config.toml
init_std_down = 0.0
beta1 = 0.95
beta2 = 0.95
steps = 8844
Each number is 128 + 32 x the weight over its row's rms, rounded and kept within 0 to 255. Layers, rows and columns count from 0. Numbers have three digits each. The size before them is the row's rms in percent of the matrix's.

# up: layer 9 MLP up, 1344x512, rms 0.0309, rows 1243-1277, columns 256-383
# down: layer 9 MLP down (transposed), 1344x512, rms 0.0275, rows 1243-1277, columns 256-383
# gate: layer 9 MLP gate, 1344x512, rms 0.0291, rows 1244-1278, columns 256-383
up1243 097:093153141117111114112199065168151078125095124154110149068130200116136162086150107113114184130093146154204133139121115116133113123130141122142167149130133194133171186135161157117144118097147140093117127104122043168190149163143083176147136151073116072125081077139153051095104130216135119131128139102153082136152082135084075094062132152101166160105028128114100142165086127105135156116102
down1243 098:124125135149171151054172115150136143106177101109154114138127101140133139121094133142103111084152128061151139100138108129164175145152083143172112116134142110151097170113096102120175147136046222125118141123134174129175093103095185089154125141163167154110170134081120126097081148141110076111057106072146161122121157120151185211128084166111122122098119092097115160105151145096150133106114
gate1244 103:164144122108171138069139109069143127137160110154122083159154169086062100094104139061135099096121104199088111154160116095134126149147082194145110159106077141156151122119150148140129123129182144112129153221182128110115109161110161105147132142111095065167151095150118134139050132120131119156144072128050134152122167174133122126111138156135151129106088171159101121117121102149106093137105
up1244 102:165121113183153127183065115131159174139081133135110153088071144155138186126062104173115137180190115089111106065106180075176136136143106166163083164179161085088114107124127065121159116110112121136145119135104131151144132084070100133092134074183097136113067208148157161163139090130175142065130142147144103107118107103085113104083143111079108146086145214126130122167114103169079142114110
down1244 102:192147112144121155094155152079098145125123127186105105156126090126059103146119165112114129154144112078158150139157094154145161144106115114146116145106117116139097113129109125156086084118199168111156092154134092151074196169182162098109097130097141143157125092185103159103165129122124141127120145119160093159133115143137158065130131132210198151121125136156075139205145138206158154104066
gate1245 098:145119115116158124119028143102195086198141168172107130227147155116115041142149125074065097122149148210202158205121169146145141083070133144131135107137134151119069115142169114143120086173084126078125080097102126127084115054116116123089153112131127116184104159127118131113137121161134090145169093145112164146085103153102154150148149126089105126122123138125149079024140153091157138142126
up1245 089:118111083159124143083112104142182120105093110177150088096106136106150146123157062110150120147110136201158127121144143105124110156163099141106133047100122128129139155140147119153105164132129071117155146138092179119172166111194129129034162123113154135127169116125153196128099133189148088143111087113154168075108111094116133153171158143119079125063117150111145185124111145104160159124195
down1245 093:123071158147157117142125124082077076065167134139146190181173116034053079111121132125121104156105117126101122133070120165102100145177122121172161102120137125162196130069142157085138102129130102142111097108161114122094091097089202170185102112143146142108186121094132083137156141139098137154116140099185093136078115147163155089072122093104164160179096121129105137124139126188072130129074
gate1246 093:134118138156168144163157155127136098113081110156106140065166162145139143095146147142131095116158153102128113116104187155108089187132155154113079165128165146083124159065148126182059124181108100127081122134163081107127060104120085130098162032177181145119106137142118121116134145134161107106165070098101111108117117103139143154077143097083092135086160223165132147138104175148133124141105
up1246 089:108094095255103103100128194117092154113128125121104074144132097172129097173136070101161083060059169097114128110128118116132130152074169128134124091192117136116118167118087149106134096109094093128108100130156088128128209155115079078090136069116102111182106146145181138113101125114158108123120145132113080146120155140135172162152125117136152116121171055117106124139122129143125140125137
down1246 093:171107147109065168143104097137181079114156092131128173101163113118118160079106156145100149136194119123148139118131060148164196120123150111152145138113087114117098095109164148077120119112110119091160125133110169130140118109139141110126132180134185169109134095044154132144159112117122135187170122196143193138134143171146094109207138188082131105103166129110075149140135062130172146093095
gate1247 105:107159135140082100109142128156195189179141129144069064148100103117107143138108167029112089186134126085139123131109140094084127117124121107195094166140106132113111163134125133173160109074156138158130106173169060135142149193155146157084106100165116082103085147226113149144146083125096162071120102113097142104155151143056151078142092081100125154124180156168100087122190074129112128094152
up1247 109:129143073157130102186104145063137150151141141111166156153074125044143097118146101117102120174150180107124046159117167092166061149114153157083105158096115117095156148126151060120165084141103098105149158133105125180149182108117143126153081133090128062191120140126071109145142125099133160159148164139130140093119156161080096119123116125146085159118101130132104113117090080140121068097080
down1247 108:140101095183172193156087120134059107130107102097181104166107135162128087150165088219106189120120105128180153140178047087079102178096080146193100161159178144114128105103171101094125102128105169167132140181076162093097114105116105089087156142096125112064112145109100140133104196159077077096140137118101158097104127076140122107197124107076090116160074112097118113124150119102147099152143
gate1248 101:140132115083121112145133149150122139088097130140111145143136080004182127130144156044130103130100131161128120182051116133145152160100115137128101116155124138166092137181209099127075189082110137093130100114073088149146137122104141102172115094090121121124100105089108180135216107093122172106097161138079136156111131143110122143107176105081161107164168121110155115162119113081126119103118
up1248 094:145105136106092175101120107151123118124136128127148110119136187207117133098154135140155142157151106140137147095142155130149110067123145192159108151049174135079133138121052137129105104146114143130131142157176168120113092191145166169119135137144143169150141169128166121176074170137119148170099088093190117124108059146192162119130105150200111100074140110109100154132175155178127113157182
down1248 089:116150099075121092168138168100140154077103143170108119148122097023181099143127144113146114095100130165119146145064098121116154187185114119108129132145140140163107105150190089113081130104136126127098110095053091138135138099124119054147144132138099141115127085107119167151193085105152142112140156190067136148134154107114082163138154110114133102156128150111174113140092132056122097116102
gate1249 097:122174129161163169175146154143127087123112126144153067094081152138102118156190153085159131143119167119144100206149182138154099145161110148111126182140139119136100149106125133144106144119152095078157144138116086127103097121122106110165150134124141125132134188139100149112105100127134124130113146106124131119138128128142158121083189100130106083119146126077146160142061114126156071147078
up1249 089:132073083101077109162126061041121170085146129113144075136128123124141133117066140181210143180123136140089136141121197179158162082068153149137149111120130141153127133129116089131129133090132145155117125141103148143142112164141133158149147123084148147173108107095079126134086164091106151120145179161140092123132135116138158142140149150151157111104096099179102108198102133142135109128143
down1249 092:133079177124152100112100147174088108122151155121078149116136113137120075113106110102088154139152106107144099142118111127141083164209093132110132156171133124068136145057151173150129130175173143173145165164195115131105109111118125100095082112143150128126121166156251177150141095138123097131145072111143131143151130163167156059116133131119109151201113147133116124080111139119120162169107
gate1250 106:096119123110102100124132159076122181132143178150087175185118069130100074116136143153098103135150113087143124146080143151117111131079161143131075147089154087176111136162179149205115130104149091126138180152188164128112157148131114158098152097112198082121094148123116122102136140131132109139140216148161123124181151122080151173165152115130162114171137093170160033105187142083118104131105
up1250 100:148116098181107124165120145102116128108108153171049178145134081134196130154189094123126103112071161112110129110133150134055089183102119126137090153186130079128146128193124054115171194115102102079121125147109063132166116123095109165135193111115077120150113195134076109109207062101094178086153245118113118120164125146114084086143139150123099160093130128129194164132136097163130084117203
down1250 103:167180128107142147110185154246070122088160086147146125127174134098124125087123071142172089074065172171131141156109154117173124113174131130132185121136145165137144106088159124141115139085116136147130110145165132153117091093135137086093143096082066166154156113118131110131128162117077166106118076127128130094100097097140158117148123108144120118134181123120149131129059112126124104162138
gate1251 105:128082136137127129094110171112120172117044114157063080173046098134123133128142129069104130162088137146139151100133139109182121152125141175121137131132167120092112090086176109184110129182106111128122153129132138153171111121142141132127138079192108083145112100107191149118118087160141075174160159122117095134123166112174181160166171090129103110102136149171123164106186164118136072085124
up1251 107:095156098133183153152141177141152087201130132132109130155066153133111117184139122138145078098096042155182114132048183150181145087112147125143137201123140173117102151080146145137142157117131108072120136191100158172164118154150102093116137078152149147100121084101090160131119077134170110100177133073077145098077120149122157129128136187140110156113146125121120139096189130107110117096146
down1251 101:138119151193147212165158163095109111106118072143153167127171107209096139102106172169152134165123097126150112102168108143094158147132121121168137070115162133124176133142095153045112088139163118165150160119146093084118133122124118146114157145120184155077084107122085137111109118133125155086106140130127162141103157103079098106164148124122161105084167106074121184132123178130128170116147
gate1252 101:155111094122174090067130169113109124136198146175087102158087168156118064117094115069130158139160086111204127163148195167159166115102114118096197144140106161098132128157215110113137095105139118086096131148127114083118140128148128115086088156091124083176153160160124099130125135201117123158180147133143107146134116132097090103115129145131098151178133157155125169118121131093161132089143
up1252 096:147069147152129119134144146160041133158143138131139117172027096138075119116167142095174159062111179159132148106206124159113134155142138138086179134107093133117111157073121066117099098132086098122102133111137100134215149146156122135133115081110160151110155109085166151177038159170087178117190122112121093065135125166169105161082024183110142145193138146106130152144123106067117055152093
down1252 103:134148124080094179131134120115220119115095103097116166129183138170142160123090046145119157149092105114142108143100170126090041136098112130182084121117149147157097148154076162113063151089145118125144092172113080119084144110144063070130125139174119141074097162114143119103153164138120104136111171184113133118165154099115079147123132070166154155087081142116148101123137195150121161115174
gate1253 094:200141143138170157140117111202128162095116155143095167175090123141138092114097121079169129116119168156084138099168091105142121152089102142083136179121127113160133152080180161154138136149120126162108212150162105140111159155080154153177161132191197125147146140059113106103147183157160094165110170097140129142089082188170105134117115123111152144141103180155076166114120109156100100139171
up1253 089:109166107092178115138104061144184156120162155102076135186170190120116158061083115160141159135147187137112150105141131166234186074092127180136150089058080103122093180142161141053129062123130135083160177103103164115148143161134167186134112151187140142128117137129122110147172211085072123164188075098127160136140079101153104113115092179094132129177144083144143092109057099179156161149082
down1253 093:093109130162089134108105163086083095143110101141135165106115075138062100130159121228135116168100121205151137118132109133129040140138173124093063154192164144113131156136100138173153130133144067138069077098178117166128145119115116111110192173114135166121116134123137176117103106153159093069075171110074131103125145176126151144154169073139088107125153115089107101085155182080116143190108
gate1254 104:126147061169147120129097173129109126118163145117164122178098069119098100141106083114084107111108108116147162111123182162132068102084197135132107135163121103138135121110180091131184187153123094183117108130124111138093085102122173092119100149162096082124138154107107126116139134121106120160170140130109161126134114125139039174188157155176082129096134141136131102051145192102157123136106
up1254 101:138084147091122103174100167184118089187104143168090127053098121150129136138110100176153131159176151144154123114126118090135154131145116146067116091124147129124091132047052157111078129092078187067124097120172079164072131130121159136158120087164099132144150205117182143168128158148149126178163144120135142152098099168153132167153110147125100130114159115145090134110144197120153085137108
down1254 104:148104162172127151092173157066136105129120123173169105175143064169143152072119154109077100164156127151159125069104139129125131097162121103089184145151130127179135112110148150188171138133100122105135126145097086053135106130114143159133108071160073148131129085169085086128144181111120107084109121075066122077143134096118119130093053136111133185134115153142179114075191196094128132110197
gate1255 100:099122160135134147127143124106113189143187114157120133114152139121184096129092142117058123193105159140106175140080159127142121110124162087063083127085097085089148174144126132103111141135142142214083133099128119153103121114087123140100160161131189139146134215170128117141106146145145111137133150102144170148157170133117101099140136158104128164162123172147088152100129216141141162097118
up1255 103:114181160125140167161181103116165169129133108099122137137133139095164199115149097130053096191160117075129134059105146098181086030128097094087162157142114148142162139148132122100146118177150083143199096114056190117116111122104069145103164129178155145058063097141072104131110144051151112162109086136129151121130171100107076100116144128096099104096159140088042151108114161091117163136173
down1255 106:115178130157134126129165200121171092169078128138145093108097081103157132145178172057190080162147116113155097141097051101127071143074126116097162203139094116137099168053152112146178168172132103088173114183121145131155086117145162127080106133111157144198160074107104179123185074091146114173125071116136104120092149124085168079115173158131132118102083061152143100113122059166168098073112
gate1256 095:153144106161141081173101160148139135084128168087123101082195137171171116144160151101107104162120127105158086146164095090095130103156114064110075155164091146173211111122113171149141168217173130100147118218093105185107192154082109089108145141086113059115112138189096155161175130151082131110144158114101114121116099098129123130206122098130146055168104152137102127151155101147160136154111
up1256 091:119071178112148143133159073125156151111178106153121174129052126077154165177129155156057106152080180085145117114123133128146165038171107176157081075083114101113147132074099161136155062135158142118159126115151114106088098178157145180159197121121173111126128099109177119074130110145066138107131192138133128128119144154108110122153079144081166087108118150101164138170152139150133123117109
down1256 089:157163090146105120192105134146069158108133170096131117090175142171146159119172090120191107131155120121135106163134096118094145195099090097066119129154075164139159126151137113199132129151107089098099142220104116158140195144118098059101076084083135058071130179141089185156105093126115075130172108177151120133154100107135142164156129124123095111146120132149106136113141113128157189090144
gate1257 099:116169028160176124115084092122099057127096162192111128124214132153082128098137109133068093112137149176133141132137129078193128064143121195182169100096088065135131107143104123148162149156152145113113107099162202134156096148113170119136084032120087156095125123102153123173084084114107112180143124156141102092112088148146097101079184138157170100158135173158150136165078145116140187140136
up1257 112:105161182060111072129090157198154188145171162137150111141115042119110092165098115122077130122163152089142136144147157214130136147149104091050077143123143127112105152097172102112102136182106099125104146110108061137147118107117132127112141163125179186138167198126114101109018169183105156132150084141160157108142131113100108130153088115089132177106120195107093134140177117182110056123101
down1257 101:134118068045129122160114112116109131150146124155178160158130129087083120151132101146114125127101185154145075138153157129137095165161150135104106142117094088087098146115050096139126113155152174097138131136151154138108194097108158130154123092101195143142120081049115123104082092090173151159171166093107140150134081139093100125112166192065160128099145134167142136156142136125126069145141
gate1258 095:121089048164137149169114139189198149120165132114107143167095098127163121169126157183121111146173088147129132149119128103097086146114095087165114165154133131108164170108147098096144122132097120105136137131241107115120157101155069114139091058160113201173094159095135163124139116149145147119115112160185133098095091193190118111122144142113154156147193138104111119130113114168077119104125
up1258 096:133115154111148110202149112094117125121167158097117178140126097079104127116112138113115189191123130084177146076116140141156070179130144167112100145121130088170116098123131129091097121087117112113111109133056124057119135173175121140100132142165044103129054122135148093093139121142167133184167142127155082080119081141089109143121153142150133147092077194129072154112090113177139206089115
down1258 098:120082121131100174155133181158129145127154087118148209168161074100137121162137072163107098141112097129148167121125085113165123202115131098136109105101170146183163153103100123133144151143183130151111123143147166109154126107125120137130141144171106165060179151192119170119198142156080148190132115141170154080134132121157094123094176132130187111118161148116203131165069066103079134121137
gate1259 093:074163102146115132087153173109102134162153049156099099118153124128094110053084112131114106094063155126190089147131105075098093092141170146136090080166152165138162122134087152132119129113150101171119181148117117126078119139125161069122164139158100182187076149102134091119130168075130177122126124169081129179105086120036048161138115122146178141088170128098069120112141165123142073129140
up1259 094:123128153143067103139138154095067155099133095114154112127168173195112149093113062144178109086123148105102127114167135124120146130103167125139074125162138112103121101116082152116136100140141119157153187092128137121094146093074137156073153161140125130148063149072169123126087143062138122147103157127126162116128087118069122198126136092190151111166171065104099157125111163101119110148143
down1259 088:131093159103116076148073120124166140120084162135124146182076138122135128131148147095217141134155092170128138082101177167131107169151148096129143158127094083134126076214146135115124116128114131118141065137168137150123127090088161146109154109128138152163177140099140169146067122134151094137156166127186140140150160153151163101130184130153112152181151118140162118141145130129153155158098
gate1260 095:126162136144110137079117155065152136185124056156113094118171153106146123161097133083106101092098129120161081110143143079136136088127140186123169168105115168142173134103101122147081162105179151116109031151154130183117108164096118106143093071127153126155097120107119044124111143109133118067126117159106151136123169084128124108122166121130121113105155133101090098097102087129173108165187
up1260 101:127136137147117166132168158093077065124089155101120108103132155143128164205123160041142099103108157116136123087117157156115126099087200092101102147141113123099120134137090119119157109080148197138168090116156146188153146206089150136164145152074179106096054122110087063133135187068141156108083101132112106102071138058126171140107092114186083094129188123086147166071108122093136109174191
down1260 084:064137126161152110211144112136077127155154148130134143170161111128141135118158137168117130161138110176095181117132184134092129135083112100166067107131116067116037090201103097122141152138098074136141174048098155078138127096110155135159156156146082134111151164090092176083187101147121132175096147067145114139109115158129174104107149166123141115147116128104128141094135107081093077142135
gate1261 107:152091132107204060120098163155137107094153146092104093152128085124127103116117148068098141099117069168122127155076138085148085141188108128155181114114114158082170130090079170060125159152144110098054125163092105104100102110120059108157137102143076123127107137141169142120164117103080095163153166141057108124116092168168125103151116104168148180091182188164073125144134170162147120075127
up1261 120:164183129107120135171132123141158111122133111109171173217153099112189096150136121121072162153121164093168121105134134100135092188062115150152120149126148170138197095161117086128120138119126130108125160180171139142189130108145131095088124146108188044142139078129112167082155110181096087158163145192089078184104123101119087136102126137139131096102099140146211079199148147090140086144116
down1261 114:157156108052083134210161138092123085174140120061129177127103116076148176148115147105127130130094152153173171144144082088121039118118153076120122115145193090189130109123131089153188139130118122066149155102184116166189128055119148117127124071116093165161161118173160095067123096148146160060161146172136086102175104069126080133141192136130156126093102099202149136135149041146109075149112
gate1262 100:072222079086107128096059148119119151091125133131167125094146134149150152180124157145116150167133104125209166084118138133153137110150128072158100082159104098108156122159143150140152135151128150127080097136135130108135127133145137147126138173138094174096168160116138138095095085063116100120148107109106147117160117232185110078161073148101132101163128107128120103141098144093158131063087
up1262 097:138123099089177121095120160170091190143106110162068072181148150108115130118056164162194112132133177121117129139173144148096190151091148160118157076144156187089147123114162094130128134095074110159181154050089223127113091104177183119128171129132162133161142110036111110084113132146157135123123126136154096126067182101174147158114153161137194102112133141126134125166150161155138174124139
down1262 099:090134072087092127146108112147089130085168143092107220148165133148132083167120125122094134156073130105165131155147111143169127078155111068124102090109064067135121123135104136067135104157146155145129073152178129137076109105160116137145124238107095169077136146145168133128126125107103098149169050144095138120153101144181072127136129066161095112117175142143154179199164064145113148155166
gate1263 107:140143127124085162190152147146116126085156162098103111065159117061131148140133160154094068120085125122172147140136153139159100128164145125133170128131118121131149072111147153163133104155117116143119057169097172102138063144146154146110085193099065167130140137095109089153126110146046181109140112116094141144106150079080158070154134129156146105093153160131139130055120175097143140137160
up1263 103:093054153150111133071088138204152133105152091128109122142114126102134104151061121051164134117116104163192059153171161097166100075106105131172163188149137108076116102190126141137207112123105141150096168123105137087077103193055160156155122108153101159163110165124138124140117148133132141149132123089184119146129158125094085116119131123096092162102166152112073092072117108153199172140096
down1263 104:207146162140173104168082153106170112112137134163122160155121051080115095110132083126155120162140113114107178123133131148103202122108097139174100117135096181126117084079129140129081111161131138072121077117160151128133195075184182110138094136074095137109178146103098185175141119147130093121096034135143165115122111160160153173177075163096114167143118145157156171095107079144156094177118
gate1264 097:110113115137114134111100105095094129114094128119122099096145137110124082105110177170141105140081129135121137121092121118132137070183175147089147162105106091193059135137100209052089133153143094157082126153113201159085028145132038079136081135117133154108079178093120096088138149096140154094146153104170128136110146118084122128117107134118081105156105134104117147092117120169158151129155
up1264 091:126169123073128126139157128183104102104170175135164114091157113159090092189103157130117111093045079130120111123070152072162158175123155086196080088175133137099113139142157120139191109130121081117118088135136106143147149181181107170145134133131118169128130128201219129111097103130131156068156132099148101152148090126162179202180080143092166101092158082131131111155107092131108131137133
down1264 096:098105108176126083139114138111084139161128131157092158107096076130170169056136128096087140124149145106126147140085146143107118114102109079023105137119109136156195132107131164117169118096109138051139139100141130066147129130076139084109111148127155116077130172072052140155109138112146095176084098130094136137089147091088130141156179076130117124165154107067099152091159160117128123085139
gate1265 103:163128124115159111098119084102078109134183140137169119143099142094116110154072172113126175105085135154165092134136172118115113166099117127075122117210134154122115117104168105136162190166158171111097105182111111158175067171157193096156065155137123099111185178133137123091117058142135161143180158163125140083123112114125116108192097126144133121154083108098152116126154178164206124102108
up1265 102:126171075112102104175128119185166143163104170089200142085108177112088124181096112068119091125149085140153099103140133123157119140077169098102159180176127193091156109075149157127120125143075158112130104153082129156116192109175138159103143163148074107127116125141131145091159132140169141190204145108161147116138153063153102119093143111102103133165121124080163126172132123128091123102157
down1265 106:207132076143096102101113142097093157110149131073135081104182105119143100128103104148139117064087145143110137105124142104078089147144178144132166105108150129106153111089101135135142179103123110145131158056119156104094104162101117119200153139131104190117083125105112107140170101144085143145115077141110109175093120163092129154165118145159157113162139148102152085158128126158093126167096
gate1266 096:137134052150183164079203064169144068119171174121099136099173195153099159133150123123125156147036144117139105129151104068181170110172115132198085139125169130145146122099093141133145114154081162149144076138186183078145130130144110116115156096139115142129148100182186151101164136108104117145107087122114123093100138117174160123106122118178134122141150110095092134174149200125157170125134
up1266 098:096117064094124127096129154116174106165111148118084108137121116124153149154136079133101132166123120161152133123115147148045119129121133112089182136162097120166098086187122115155109123146123167090124153140095141159133171122128071141121088120151105131163094189152145128118120152135131059164180129102163204148092119142179127106121082151133062141145059174105160139064113092102178179066111
down1266 095:152114167144191161105144174118134104127192105118162115075167214130147131179150143105156145108109109196148113172129098164110169123106124098173094109117047156100149147060122138139095131148155116113155135121150151108129122105136117107125130169176097134131114111126118111087097146128095141104179072123163174118192097154129096118105182151119073117130137130077108184124141148202147196070120
gate1267 099:074135140204098132125101138132145168158086082189195071083126103134153116125175110109127096122116108153203069129085117091149088118180111085092160147081096080138140128117153195159145140139090132095099110123204065115129142183113169063105162046160130159107137114123099185133106120136116111167140169108157100132153147121101167196152096123073143128150147161091141125123153120078165113101092
up1267 093:036126153172093163124144149165109097146066100196115109144080110128156079122129089047160145157140089132170072081146073102062107141147113093122115126110137137141138097074201116176173100203093126132151104110163178160154094147110187141144167068157195154154105105169120132135168161120100069121172116140148072121182173101116127191157117132136154140189149129112078145162163116089081105100099
down1267 091:201109114100160121079083143167181119084157147092154124145132205131142146112084160128143137096169103153070173177154131139150160134127153154195144152126109099137164131150061154128120176112124114182120170172069160095112129085115091119095121153074137119160141141113165064110199122138129175109090125121119185118151169153110137110154124080154100138078124116173146149092096152187163174116167
gate1268 101:111081180154089135127108094116102180127116103157128140091139121091084121164092133145124122106151181132127145064113150096136116163125130130130086163084088126105109141128098135131172142120063111146167129150174091109131121095157133078095093121149076138111132144126098172083131096130144045160137078142133115110091156095153127121108117114098114165102091233155022146170163116096117098109109
up1268 099:082173097128187169077079171114093091121112136113155127141134106142137087096189098166152174161102174134175117141132118174129112129155136131131146087162131129116094095137105118094092129133132083218066095166139084113151138141127172079133116137089138109128183194127113139139097099101132175112099111080098101107107135095094198134125137176102119099125144119102132108175143136134133159119160
down1268 103:108157106120117137119181139166123197171104106213149178104086122131192123130087174162175049106156105108099147125158149117077070127127148151080174113147193065152143122153211112199119088102055129140173162044161199108151166123206084161144147101159134130149082148089155097172098112133139114151086152102155139140112113183029149159146041131123146100142119087096136139107114112112089056123198
gate1269 098:136096116077163131022128149179097108146135124121111069182145147147096072100121130162099142152127063135134126171176112167147161140181111191156167121149164098142105079145117102179087131128128174067169127111143157105128094135125155156112061103097106111167125166131126159107151092122087085069108113109134210115177117099090071127119113157121113133112134165085129106109177187112141123099119
up1269 096:135128123117142102142163126157113143127111086108104110140141103142132129079141138191104099138192199121135154126124121116104148161161129157081186082133118118146153201189108189075168126076187074138068087081072131111093079094098088075164143133143078106161103101146110085100135133102141153055080079082121158092112133118089135173078157082149101102134040129154121167149123120181118191123088
down1269 099:133103140081116139098075134182112109106156105069140152146162141131108165148066207158138112121158118083148124150115132086142124109108094085141082137175113081122101119093134144171072086136134170116107139139110092164153126143184120132130096169125145105094158174102154119228134131167084137136182128166076164172138139125153091201097128157110148101163181131129179106164086147090146099114110
gate1270 101:133146160168208119074117098081119098111134119094140178082143137166066140061122160118103089172135132134122141062115208094125159142106042160123065122136085130191156121150163132044118118138119138132139174174134103131151031117129125086143119167174126121148098115117178063131157127094094147164109129136114127104147170114154141119126139084101150084131110123140099132174160137186184150049145
up1270 104:093109142129149122191172134086090099126105139129101159092125063111104184078116171083170181140126192103135114137157153167203117082169084169149199121128131102128108130140118070150141109085074096163065156062147067115126100162124110125149116107167138139162148110119175154096132130136108180120149092104098073106101165118149115138115134124136098128103108142125100161143067103104107112162141
down1270 103:105167194198136155098104130162096116075173129141129174076125121101091183087151140122149147099158069080146126077086141163150128180153054148116145114136125119160153125136125140094193127116127162166141154092111077166125091144136127102127079128164142094122153160148168135144087175123115126152143141129138186119107136168146130122171130088145123089165105152136209163147144127149172119105137
gate1271 095:137137129173109178092121111102188137196129114154121111114134149100117109156116107153134118158119133095133194075108065120119143101061108107106048123153068098139160171203136132130078118115143130152078073112132134142144157126132114113125116134081125166113157130165110099106095118111115153160173149161117176113113160118161067088110101111106154149169173098125155113122105163127084139125114
up1271 090:110136141146100094135142170151148167046105166092089159138078085164157172129150171163143184125145101140108114131084172200134094177148109127136110128131156097107068121107078141113143088148165138113234117149131157132092126136160089184111126172134112051118115116082140087123157139114169114117095167116124127171156101163113130122156153146120139124101095125104113170096155053149107072079099
down1271 085:116146119114100182090070137133139093142125080138163107091169160119141090110173096146155176129112119115071144136161073076093113140106086107145103144121072100088171110142176101162121117148141125114087089116090103115113152133129179137102177062094166223117172147139152168090084070073132079169157160153149138115084107134145099143076122132158142129161157074100129115136120142127116183162145
gate1272 103:152073103132169133113114153112102176088142105158147152088096162134110105133180139129106113108120124131185074108127132130178127131147081087115214150171129073162135148166183148116111108067163120167091053105139050072087138094055096114108113149131150141147172205111116087120168115145163197109102129165128094103129092167165114085089188098143090144159145146112119134062069153144127151150075
up1272 105:134104151158177145118120184118078157104117160100054139086084108106163108129124186134164137099126127169035133133120163124136056147114083115133098136134121092126104100158116101145157107142107093094111097093158096128111131094134172128193147117156103130129161151111141208128127110102090144167143121071082120096115159150173086104167118138117109160093127162113155127052099115147067060182061
down1272 105:154124146199151144174106079092102141114159129160126057085139134139129121156083135124130155199095078129135084122138155164099161132091108124184140119157152155148069101127111164090178131162180130207105097183080114150111081126114094099147184139122129113091111120108089138130139082118163098133123141126160128188163066129183131116122157125156121124160040117160137118127120152158151131037066
gate1273 109:125147087214112140142121083152187119124125176143115105139078087143145180141154093145113098147152119161187114149125137102188151134118155168083128115158142104174160212119201155132160119152138179134098099177156105063063133120112114133162209107140080093142080120113173139073120096137125059114139117136086088136078105183127120126151162133098122132112149150136140192099120118106083124057096
up1273 110:153138207132055171135109152128133095091097143102126131067064110137109158123178093167066158112162116093132154143199131176122111155140097160113111152138084119173139127122090097098180127106094144135159063134105139152080161127102070164085127169145104126141135098075120142177091132123137152054160114082134144121103171136171118119178136152168167119094153159113092107090120132087138165099173
down1273 114:159131082108088148153090160109072168136116071165146191099142155132143097121113122145143126139165126099121094118121163178135163076059095103122171132103108163092154150123150160045133150163199070171111180132161172161090128187102166178148091090129151101098134131102118198139203169075166122092119141162120102089159162120073161131128029137165136142121153115085147204163095128194130161121138
gate1274 103:085123115191087122114164162136125077110151114134136064101198108107145129092086127141122064136144139140141121134166125099143184131150085134114138138108116156151156186139107187130111102162161112144085146093165096129127098121139097117171107101152126125070136200146087103150133127104206089123105149188073111087132120115141104177128128111195171172089086134185079216094112142113145223133163
up1274 099:097141137154118184077088173160161109134068076117130159116121154090131116113121166194092093099161165154147120142151072165153198137143133107130107123071122132142088130091109194098119139163142119032163095085122125151092155014125092184114158074127101157126111096150111130118105051085148089069132116166099190115122103151154141122085148169168124077117133185134119153062129089134113121108131
down1274 101:151027155128141090113069137137128149143171168142100132105117137154069175108092119109113131086107100146085080151117182136101097113090112111146152169208116118092135116131120095110162105116102121127125083119088124108090097151095143087092137150131067155127144094109117201126126147107083143168139176026169099149079192117104135128122089128118107121142137091160144084147171145055156133114115
gate1275 098:120144141125194122088072143109091145128111129146102155098138152121095148122158162167111099104067176155115177151152201137134086112161111161102173178093148130136108086111180116119116168186166143194107094178090150155160105137062088136103123131184134137081168128197079147125140075152144167123136191118127119098112181129063133174139135142111173117110103150150114079129107114142143189137143
up1275 104:110143162138102121117113219093146166159122103124073116161085102139128116163122074134093166110163148133111067084122095134119175143115169148142098147143118136144088175092169067158079103109113105084066194116160153094094074083129142136133123138134093140131087136086142134129132146057151115112171094147122186117133145093225138164177150116102141151117140124118118105132138143167166084093122
down1275 098:194185145144152121076065089113181144120110117104156115114136092119127069162193196087172107036105138116160179145155126130122078131210112112103127156118173115158171128173146117097147141171139135161096095162050130156137124131136110147167095172166111160152156153154090135118108098176162139127129087142089136129110132096071100219167118127107147083165189169160094097090057097167149112155156
gate1276 103:146097033135151160113142126131131099151150111116129177118156110113142185116116131096180111144171149113176110155131178140173119147101090163151096110134136158132151110116114119165126076150161095149178157089114101116086136150112148113102149121121131182254085141147159130078136215107123143138131098203096086109169027081090082161131132120155148143157196175079093110115128157217129112118151
up1276 098:073128171153115172087097002130111120140111145152177140185113110176179133117152141166118072160162037101140167126130099208121145132141094103111102105122168135110153103164146122128087118159111132157206113140123080136175117135187156123164132114084132105102110135116033141194122093136130099195145111115155156107136125172168117089088123112127159112194173098126173126115083132113116153100137
down1276 095:105160098092182123162095176166148150130111104163134113204168114083166169122158107132105143105120126154130070157146131127083108136132138150144155125164109144136149168144140134097135127097079114109158163174100154064146126091133110082143096113126071145099105136145155123146154108110129095116187116127041091091129142152152118154087138099076108119105074142141146113132111097098125131131153
gate1277 092:132179100156107172130152096053124135097101144103096137090158147132081162123084184101144140160147128176070161130191172134078118166131173172119138114119078080130181092117139126107155167151159158147064096101124197156190151088121144171094167220111145074207162126186094123107128151095104179066105096184133148077123109080076086073163134155170144105108102143218150125106081145084168128160136
up1277 088:185124104105123111145097109114122146111129167086141045166108162077132131165025074065106142103126146129162088171107142136076108162107093182159098071134059113132182139091149143106188131079157166124110124182122131106087129094072180163048133160108157112145124118116148133152136088108058169117104154117067121172150174060143148086154147147100139079117131138109132178132143107126182121165159
down1277 086:103183179123147099167118176147060137120144073189059157075147115121128101075139145137121151152105119118153157157159081102158150121127116022042128149107196190139109104195153169170175147156126141129130081153132096124175108194163152078165101119145157188157111179127138100166100131150150080169185114115104110104077074133100150174109121115152127137181105099089149086189139128155055138163116
gate1278 099:140104121121137094112156127087126127122094152210093142096125057183118144131097144115114142090150101131128119120195099115222108103171123152153133121113075120111088153077150179117073162177095134151163207108159106108127155111129090130177101165125155126133077215148069068150125141105104097070149137129124130085166100177150166150162105147152153136134110103123124206135127168165069099109097